config = dict(
    hidden_size=192,
    intermediate_size=768,
    attn_scale=0.36,
    bias='none',
    init_std_qkv=0.0266,
    weight_decay=0.015,
)
Each number is 200 + 20 x the weight over the matrix's rms, rounded and kept within 0 to 999. Layers, rows and columns count from 0.

# layer 4 attention output, 192x96, rms 0.222, rows 145-191, columns 0-95
208,214,189,192,217,178,216,208,213,196,171,152,222,186,211,171,211,205,222,162,198,225,188,232,210,210,156,212,243,182,199,216,216,219,205,158,179,196,212,221,220,172,187,167,236,240,204,192,233,207,216,212,181,195,249,180,206,233,205,233,191,201,196,171,209,216,188,184,195,217,192,180,194,225,195,221,182,201,189,183,186,176,185,200,204,242,207,238,177,194,193,213,204,222,232,170
174,187,185,216,191,219,186,173,186,176,197,225,224,182,210,171,194,203,176,199,183,214,180,144,213,202,217,174,228,220,189,146,220,196,201,194,198,231,189,180,243,233,207,177,193,174,192,187,229,210,210,241,195,191,185,193,189,209,204,172,206,184,197,201,139,212,209,178,161,206,174,227,249,206,213,156,206,196,163,221,181,221,220,190,192,187,191,222,165,229,179,231,189,201,228,210
202,181,194,211,185,188,201,184,198,179,226,218,200,211,175,173,212,207,185,222,197,199,191,185,174,224,206,224,209,198,212,189,205,167,228,202,203,198,203,183,171,229,229,220,194,214,144,171,216,221,228,187,174,141,177,193,203,213,179,223,179,176,175,187,233,231,199,173,210,207,207,214,184,197,207,215,172,176,240,222,188,196,205,197,164,209,166,191,186,212,240,186,204,211,203,195
194,189,184,198,175,193,215,185,190,201,198,224,206,203,219,169,225,184,190,156,243,192,195,219,213,171,180,207,211,183,221,168,221,207,192,187,194,199,204,175,193,213,190,221,215,199,214,205,200,173,200,191,225,186,223,215,197,238,185,206,176,172,196,209,196,183,183,210,180,192,200,186,231,212,210,193,211,190,241,216,207,211,212,214,220,178,183,188,214,198,170,226,207,192,182,209
194,201,236,173,215,217,210,230,197,211,171,207,211,197,208,195,208,194,218,187,152,204,179,198,184,194,235,169,180,204,170,193,182,180,226,192,199,202,206,156,210,179,221,190,189,195,192,195,191,199,192,225,241,212,205,192,163,231,187,213,180,211,187,192,164,164,203,190,232,208,209,170,177,199,140,169,190,186,198,192,207,202,196,201,167,198,179,195,196,233,212,192,208,233,204,191
185,207,194,214,222,194,193,218,219,192,209,200,216,199,167,191,189,229,228,205,199,196,220,175,172,241,226,206,186,208,199,188,201,187,223,187,216,231,179,197,187,200,195,215,204,208,212,239,183,191,205,178,198,234,240,164,157,191,209,193,231,218,179,201,195,193,191,179,208,180,153,206,223,234,208,202,186,168,205,203,179,203,250,195,206,225,210,178,159,199,154,199,199,187,241,207
230,225,194,194,189,222,191,197,194,211,249,179,198,184,189,197,192,201,235,191,218,171,180,169,228,178,163,195,209,165,204,176,176,182,222,211,204,209,207,195,210,206,201,231,192,194,210,203,221,181,211,185,184,180,206,154,198,195,200,230,204,219,216,227,223,199,152,185,198,266,218,179,174,183,208,154,164,204,150,216,234,231,194,213,175,194,241,201,194,199,180,215,141,183,211,177
242,222,215,227,157,206,201,177,183,207,215,191,193,204,235,192,212,220,216,220,191,197,218,174,212,240,186,226,186,192,212,228,220,141,241,205,209,194,236,219,227,219,192,227,177,178,225,200,234,193,198,203,203,210,214,176,226,191,180,206,192,183,189,192,205,170,202,193,218,203,216,201,193,244,203,202,188,193,209,225,199,183,204,207,185,220,198,222,210,178,218,197,172,174,243,206
163,179,172,232,170,176,215,216,221,189,205,169,207,223,197,165,160,233,219,215,209,194,199,207,206,214,230,218,171,201,182,182,192,215,225,195,220,239,199,191,256,178,216,172,215,211,228,201,216,200,200,180,178,255,209,169,206,182,195,208,203,200,215,207,182,195,201,183,198,220,232,172,191,196,204,203,237,217,197,211,207,252,193,190,206,175,193,204,229,219,217,176,181,230,184,180
215,202,188,182,239,180,185,218,206,185,230,217,211,191,194,184,189,188,240,193,209,185,199,206,184,203,222,225,205,198,211,209,204,195,211,207,222,178,181,216,163,231,207,217,198,180,202,198,207,193,204,254,185,182,240,182,225,195,192,220,210,196,194,222,147,179,192,173,191,221,222,205,205,243,221,213,218,145,218,180,203,199,185,186,228,226,223,198,185,227,184,239,167,186,162,209
231,178,193,243,145,218,196,174,178,190,223,198,175,205,215,217,218,205,193,195,206,195,207,197,218,215,225,200,162,187,227,177,181,205,191,187,233,222,221,204,232,214,223,170,206,172,197,195,192,192,205,242,192,185,189,177,221,176,199,196,179,179,194,198,180,212,161,207,193,226,214,164,211,220,166,208,208,194,210,205,222,238,174,197,213,208,165,176,193,257,193,189,146,194,193,202
196,241,173,226,204,178,193,229,175,210,183,202,215,214,146,177,220,190,158,220,196,206,202,170,218,190,190,180,223,186,202,202,182,246,198,217,195,226,233,203,182,190,167,219,200,213,192,189,194,208,201,212,180,198,211,195,174,206,201,216,190,219,234,205,210,206,199,224,206,213,228,217,214,219,228,166,221,201,193,194,166,204,235,189,229,199,236,171,238,199,172,182,224,201,210,214
235,160,205,217,199,198,187,197,172,194,216,208,207,208,253,209,187,159,228,207,186,203,191,210,179,174,253,228,177,204,193,203,202,224,168,257,178,221,183,229,194,219,160,208,178,152,230,206,197,189,214,195,198,197,191,191,184,165,208,225,181,176,218,174,225,168,201,217,222,191,239,207,199,191,189,178,211,192,177,191,215,223,229,206,218,149,219,205,217,201,168,187,223,194,237,206
210,196,178,208,204,195,190,207,191,211,193,209,170,212,200,201,232,203,211,220,193,173,199,199,219,184,194,168,163,213,207,191,179,212,180,191,193,192,196,180,188,186,222,192,213,196,185,195,214,167,209,182,200,139,225,234,186,194,196,217,218,219,196,198,203,186,197,199,209,216,225,192,207,183,198,150,219,218,196,178,146,206,195,191,177,178,209,185,185,198,222,198,226,173,207,206
193,193,211,205,220,172,175,180,178,183,159,232,197,207,195,216,215,196,201,245,192,184,230,204,175,212,211,222,213,240,201,199,208,197,213,222,194,220,207,170,204,212,194,216,177,196,200,182,203,194,180,190,241,198,187,200,211,218,208,165,201,223,170,205,193,226,213,174,219,246,209,186,215,210,192,207,210,209,199,191,246,207,210,216,207,194,210,200,205,186,196,192,198,199,221,271
173,192,204,206,232,259,219,190,218,209,222,220,179,197,220,208,203,218,196,197,167,195,195,229,217,197,220,196,185,166,184,187,205,184,194,184,206,226,196,204,173,226,226,189,170,196,201,176,187,169,218,175,187,183,245,187,191,164,242,203,202,216,175,184,204,149,216,203,191,207,171,186,192,230,211,196,185,213,206,180,198,213,180,213,233,219,195,194,204,183,185,224,210,155,219,195
196,208,225,186,183,175,220,191,208,210,235,202,213,191,220,198,157,195,190,186,219,188,220,207,198,176,181,181,191,206,199,193,197,213,227,192,198,188,200,188,186,195,223,207,204,224,200,207,215,217,211,208,185,186,186,221,207,193,222,192,222,202,227,203,212,194,192,200,168,230,175,220,178,177,193,176,206,192,197,271,187,180,256,227,206,207,205,173,169,205,198,233,239,217,239,174
202,166,196,198,193,196,210,195,217,218,230,233,210,217,203,190,198,185,178,200,232,210,206,185,229,192,199,173,210,191,191,237,224,219,221,169,190,207,188,208,203,167,172,205,215,191,179,210,169,195,185,196,222,178,207,205,226,186,190,212,199,207,193,198,195,181,211,209,222,214,229,215,183,197,151,223,233,203,208,209,191,187,236,206,204,202,160,211,197,213,189,223,190,170,180,206
186,221,215,195,180,173,191,185,194,206,239,208,208,192,199,185,207,198,212,200,200,211,210,207,210,201,206,194,237,200,217,194,198,196,217,189,177,178,236,219,190,183,194,210,208,214,216,185,224,184,204,187,187,221,201,156,195,187,205,183,192,197,206,200,180,175,156,206,181,193,203,198,214,188,239,205,200,196,218,199,227,249,218,186,191,228,221,178,223,177,215,178,260,193,210,209
185,194,221,203,210,179,185,209,188,172,208,182,200,205,210,210,257,188,243,205,183,186,228,229,183,166,209,240,220,202,222,214,219,191,183,203,226,228,242,209,227,185,226,215,213,173,222,206,192,182,208,187,197,190,201,193,194,180,225,219,173,202,175,204,221,174,177,223,215,193,148,194,185,185,164,154,178,196,195,175,183,174,198,213,212,236,190,192,175,223,232,197,210,208,197,220
196,172,194,195,217,190,192,205,221,189,182,243,194,197,196,203,208,207,150,224,204,196,189,188,194,188,196,200,207,217,219,216,199,203,169,161,210,171,217,201,176,215,210,178,173,194,168,196,221,214,203,219,215,204,193,213,202,195,228,184,210,199,148,188,219,202,177,205,202,215,205,193,222,169,229,179,181,235,182,163,211,215,199,233,212,180,180,200,218,225,207,203,180,205,189,167
191,197,206,192,219,173,215,213,225,231,187,212,159,198,190,199,222,180,238,195,206,179,200,188,208,202,149,212,197,194,233,211,195,185,205,187,187,208,180,190,197,218,220,238,213,212,208,197,243,207,191,187,205,191,194,237,200,206,193,237,218,214,227,176,195,194,216,175,189,217,160,185,219,243,219,207,231,232,209,226,198,191,213,207,239,195,205,222,174,255,206,187,180,190,212,221
201,202,191,206,190,195,181,182,209,177,184,163,202,193,219,204,188,196,199,180,183,210,198,203,201,191,192,217,208,222,220,206,207,198,208,215,182,201,189,195,203,175,206,174,213,233,172,183,173,186,206,189,204,220,196,189,178,217,197,177,195,197,173,161,196,191,206,200,211,182,199,233,187,180,196,218,201,185,173,218,192,219,201,211,209,150,176,194,197,198,225,218,213,253,205,206
160,215,183,231,203,185,222,193,205,210,200,229,218,265,202,209,185,219,195,211,171,204,199,228,201,176,182,225,190,218,233,197,222,196,221,183,192,222,226,200,216,185,166,242,203,183,201,188,196,221,198,195,180,192,205,202,205,213,197,184,217,177,199,192,189,193,182,187,193,137,198,195,172,209,170,199,225,209,195,201,160,211,184,204,186,201,194,254,181,211,164,193,207,195,199,171
197,204,239,159,204,185,231,147,209,220,196,206,180,192,216,206,202,219,142,205,204,193,200,214,187,208,198,210,223,215,216,158,197,178,201,194,206,181,192,190,205,196,163,212,209,220,193,209,192,217,181,203,210,169,195,206,198,211,206,216,233,216,191,233,189,188,188,205,209,190,195,202,163,201,233,192,234,203,206,206,215,231,187,185,168,217,177,219,235,220,219,216,207,194,185,211
207,215,205,174,189,216,206,206,165,207,189,183,232,216,184,242,172,223,211,224,228,185,201,223,202,194,189,180,208,217,181,165,165,218,200,179,202,186,199,200,201,149,244,198,211,187,228,167,209,189,170,231,195,221,233,177,212,197,174,176,185,194,192,197,197,186,215,207,204,209,216,233,202,195,171,241,232,203,205,202,168,179,208,257,239,216,236,232,163,236,217,179,184,249,197,196
199,211,177,225,210,180,213,191,215,189,187,190,180,186,226,203,179,158,171,216,166,173,205,225,229,194,191,209,213,193,199,166,170,185,195,235,174,211,192,182,195,187,194,230,195,225,197,193,231,207,181,208,197,279,209,180,183,212,200,245,203,223,155,229,205,177,152,187,184,204,181,194,235,220,202,243,210,215,193,193,178,206,231,237,197,183,229,192,227,216,192,218,192,192,210,235
203,188,171,201,206,212,196,210,198,183,206,231,187,208,185,201,199,196,195,211,197,199,195,219,245,223,213,194,204,206,197,206,191,188,198,187,198,198,220,201,179,190,184,194,176,201,202,209,191,176,224,203,176,222,216,200,179,187,209,190,155,193,169,222,242,202,208,196,219,204,153,197,218,257,218,183,211,216,227,168,186,207,206,238,202,200,198,200,199,170,215,204,174,189,190,220
205,212,207,177,212,173,208,189,186,200,206,220,213,178,210,228,210,194,219,209,210,179,182,233,164,189,209,222,197,196,198,174,160,233,202,232,164,228,175,191,208,205,193,210,180,176,193,220,197,181,207,181,176,200,214,210,186,201,220,200,214,184,177,205,218,210,261,162,187,180,184,210,161,219,211,185,194,194,202,199,205,208,167,218,211,171,189,196,208,225,208,209,197,212,183,225
185,204,228,188,199,195,208,179,186,214,207,218,175,172,180,211,176,175,204,189,193,207,196,162,214,210,189,207,200,225,198,155,201,213,192,209,188,203,189,206,204,188,190,183,179,224,190,216,227,194,180,197,211,220,241,214,193,250,198,202,190,185,170,179,177,178,192,198,180,221,192,199,214,176,203,177,216,168,210,190,176,219,198,246,194,189,206,222,204,175,222,203,201,193,187,210
201,184,204,200,196,212,204,146,214,240,207,228,180,245,187,203,214,192,202,187,184,218,140,174,202,191,205,228,191,219,170,178,206,211,206,211,200,179,217,235,206,193,233,208,227,151,198,168,189,180,207,170,213,193,174,204,191,201,223,220,199,200,190,211,192,192,203,247,203,228,207,204,188,174,230,185,205,208,164,205,215,159,182,265,200,211,185,210,149,175,192,192,182,219,220,222
221,227,179,174,191,218,232,200,223,186,195,178,182,180,187,200,201,224,213,170,230,194,178,190,184,183,171,201,226,189,214,196,184,179,214,185,192,198,194,213,197,235,225,207,196,182,184,226,194,209,193,191,184,197,194,205,184,169,177,169,205,220,223,185,218,202,219,202,227,227,216,208,251,196,233,220,192,212,204,192,204,249,215,199,192,216,172,204,145,203,167,218,209,186,178,203
185,178,178,178,198,222,217,223,196,164,199,242,222,228,180,182,203,194,183,227,186,214,210,207,188,185,210,196,207,200,169,197,216,226,186,179,180,215,203,196,196,201,180,195,215,194,222,220,162,214,215,169,226,206,211,189,149,210,216,177,196,194,176,203,185,178,185,208,251,205,169,232,180,201,258,211,194,190,192,213,177,252,193,219,212,222,225,207,209,172,166,210,217,210,187,213
216,217,201,197,211,187,192,236,220,219,204,198,218,192,189,205,177,205,179,209,205,192,208,192,225,223,209,245,196,177,218,178,190,158,174,227,217,205,181,205,206,201,189,177,228,220,220,200,208,178,199,207,178,201,184,174,235,212,203,213,228,185,197,203,191,207,221,189,152,208,209,180,196,207,187,197,217,209,175,180,172,211,209,179,205,197,190,191,191,205,190,199,173,193,167,239
206,215,200,178,201,222,187,212,208,200,223,178,232,207,188,217,209,177,173,192,171,186,225,193,236,210,191,187,223,222,188,197,210,204,198,232,213,206,226,196,207,232,198,208,213,186,241,217,233,235,208,183,207,227,182,208,200,187,195,226,215,240,188,216,233,197,244,191,223,210,210,182,188,216,193,213,218,225,208,198,196,218,191,229,227,164,190,234,177,213,237,233,215,202,239,194
169,232,215,174,193,219,225,181,192,186,182,200,169,174,194,196,207,224,208,240,213,191,179,207,179,175,211,179,226,204,237,174,221,211,207,141,205,197,211,202,177,159,193,185,194,221,209,209,214,191,191,203,182,224,201,219,219,210,216,200,201,220,209,197,192,189,236,178,228,190,210,183,223,201,211,170,206,228,191,204,167,227,216,191,208,210,213,179,199,177,205,164,251,175,171,224
208,219,178,176,216,178,199,206,195,226,213,209,201,204,186,207,193,169,193,194,190,219,211,221,191,199,199,271,178,211,177,190,225,181,199,153,207,209,173,188,199,187,210,187,216,216,144,182,189,213,149,187,177,175,198,202,225,173,188,169,188,227,215,204,192,196,231,194,239,216,234,227,191,206,177,228,213,203,228,156,198,200,193,200,168,210,210,215,204,193,155,170,181,182,199,180
191,211,160,193,182,212,186,206,198,200,202,184,200,196,192,219,199,194,216,233,178,209,230,186,211,200,210,165,180,191,222,227,178,218,209,201,199,201,182,239,221,197,185,146,173,195,222,178,210,212,211,202,213,179,226,195,188,176,176,202,216,197,156,224,227,234,209,212,188,205,212,205,211,220,219,193,183,175,207,198,207,197,215,193,204,239,205,227,196,195,188,244,200,177,214,154
236,194,206,189,174,186,202,202,183,200,213,211,153,204,193,163,217,199,224,221,188,193,227,201,214,176,200,190,209,198,172,203,181,150,184,183,185,216,170,187,213,163,201,199,210,211,153,210,200,196,190,208,189,187,194,208,235,196,222,174,167,231,174,173,191,190,217,188,236,231,189,203,174,213,172,208,157,193,193,237,215,209,199,198,188,198,217,248,233,208,213,190,214,213,187,173
230,208,198,233,226,217,203,211,185,201,221,190,178,197,210,170,235,219,206,185,205,208,244,189,217,238,228,197,185,161,203,178,173,208,213,228,192,164,194,227,227,208,172,200,178,168,217,193,216,210,218,168,187,199,200,213,205,211,234,189,197,223,203,164,189,224,239,206,206,178,207,228,178,194,174,207,175,217,216,206,174,222,218,228,213,197,217,205,181,177,182,216,192,218,227,167
206,231,211,210,178,202,171,229,200,176,222,231,204,213,174,240,228,212,152,206,232,206,185,209,207,210,215,140,187,212,184,206,180,201,208,198,202,199,180,214,199,218,199,207,186,242,240,270,194,203,223,195,197,179,175,207,201,233,178,179,215,204,183,168,165,157,170,188,170,201,176,146,195,188,195,155,186,175,212,195,217,207,182,238,192,234,207,204,227,182,216,199,192,187,202,199
202,168,214,232,201,229,194,210,211,178,205,190,192,210,181,194,221,192,190,243,168,164,199,189,191,193,176,184,187,206,222,199,214,200,206,166,214,214,214,194,206,169,219,229,204,212,181,208,208,218,206,193,206,193,213,209,198,186,218,245,205,214,179,235,229,183,228,211,134,185,236,192,191,219,222,169,201,166,192,190,180,173,214,181,171,234,208,206,187,195,171,188,198,187,233,210
189,217,206,222,218,206,197,203,187,199,220,211,189,171,168,182,201,196,192,195,198,202,182,198,223,199,228,179,199,167,181,198,183,230,188,197,175,168,187,202,195,181,182,188,222,197,175,195,176,208,211,223,202,222,185,234,239,218,208,191,180,226,195,204,174,215,188,203,221,158,222,182,244,194,178,216,212,196,239,204,173,229,205,171,237,158,210,211,219,183,220,237,187,224,190,196
188,217,201,230,156,216,197,204,219,192,205,207,191,211,223,215,187,241,219,177,205,193,202,209,200,199,182,148,191,234,250,205,177,208,220,188,188,173,197,201,229,171,228,226,201,222,166,211,205,182,188,204,203,202,208,193,155,191,211,234,204,175,208,204,171,212,214,177,185,186,169,205,219,181,162,194,194,177,205,227,214,214,210,204,171,190,205,236,227,227,199,200,185,183,220,190
201,206,211,173,206,175,185,166,204,192,207,196,202,188,204,229,195,227,195,245,210,194,186,210,207,192,190,191,203,196,202,219,170,196,232,198,211,167,193,185,171,214,210,206,211,226,176,191,214,240,220,203,175,218,213,188,231,212,201,189,179,164,199,179,213,174,224,229,204,202,221,250,182,182,185,220,206,212,199,204,178,212,191,227,175,220,215,185,213,214,204,170,201,232,198,114
184,216,195,207,215,214,198,206,217,170,208,208,222,176,174,199,159,208,171,239,205,186,180,195,240,177,169,192,207,191,173,210,230,219,204,202,206,193,206,192,180,199,199,207,204,211,172,200,239,205,208,172,208,214,213,222,220,207,192,196,199,230,178,171,213,208,218,172,176,212,233,203,220,199,230,195,187,168,185,192,233,183,183,187,189,217,198,206,242,204,222,226,181,164,192,194
205,195,211,224,185,183,200,162,208,201,208,206,187,246,191,198,178,214,211,226,222,175,174,203,216,191,189,188,231,203,208,188,245,214,222,211,227,220,196,210,205,210,180,201,211,175,200,190,173,190,221,202,225,200,199,192,213,227,186,211,232,232,168,204,221,203,228,196,247,215,183,205,196,169,198,238,208,191,222,208,147,185,193,254,170,217,218,204,193,201,155,144,196,185,211,223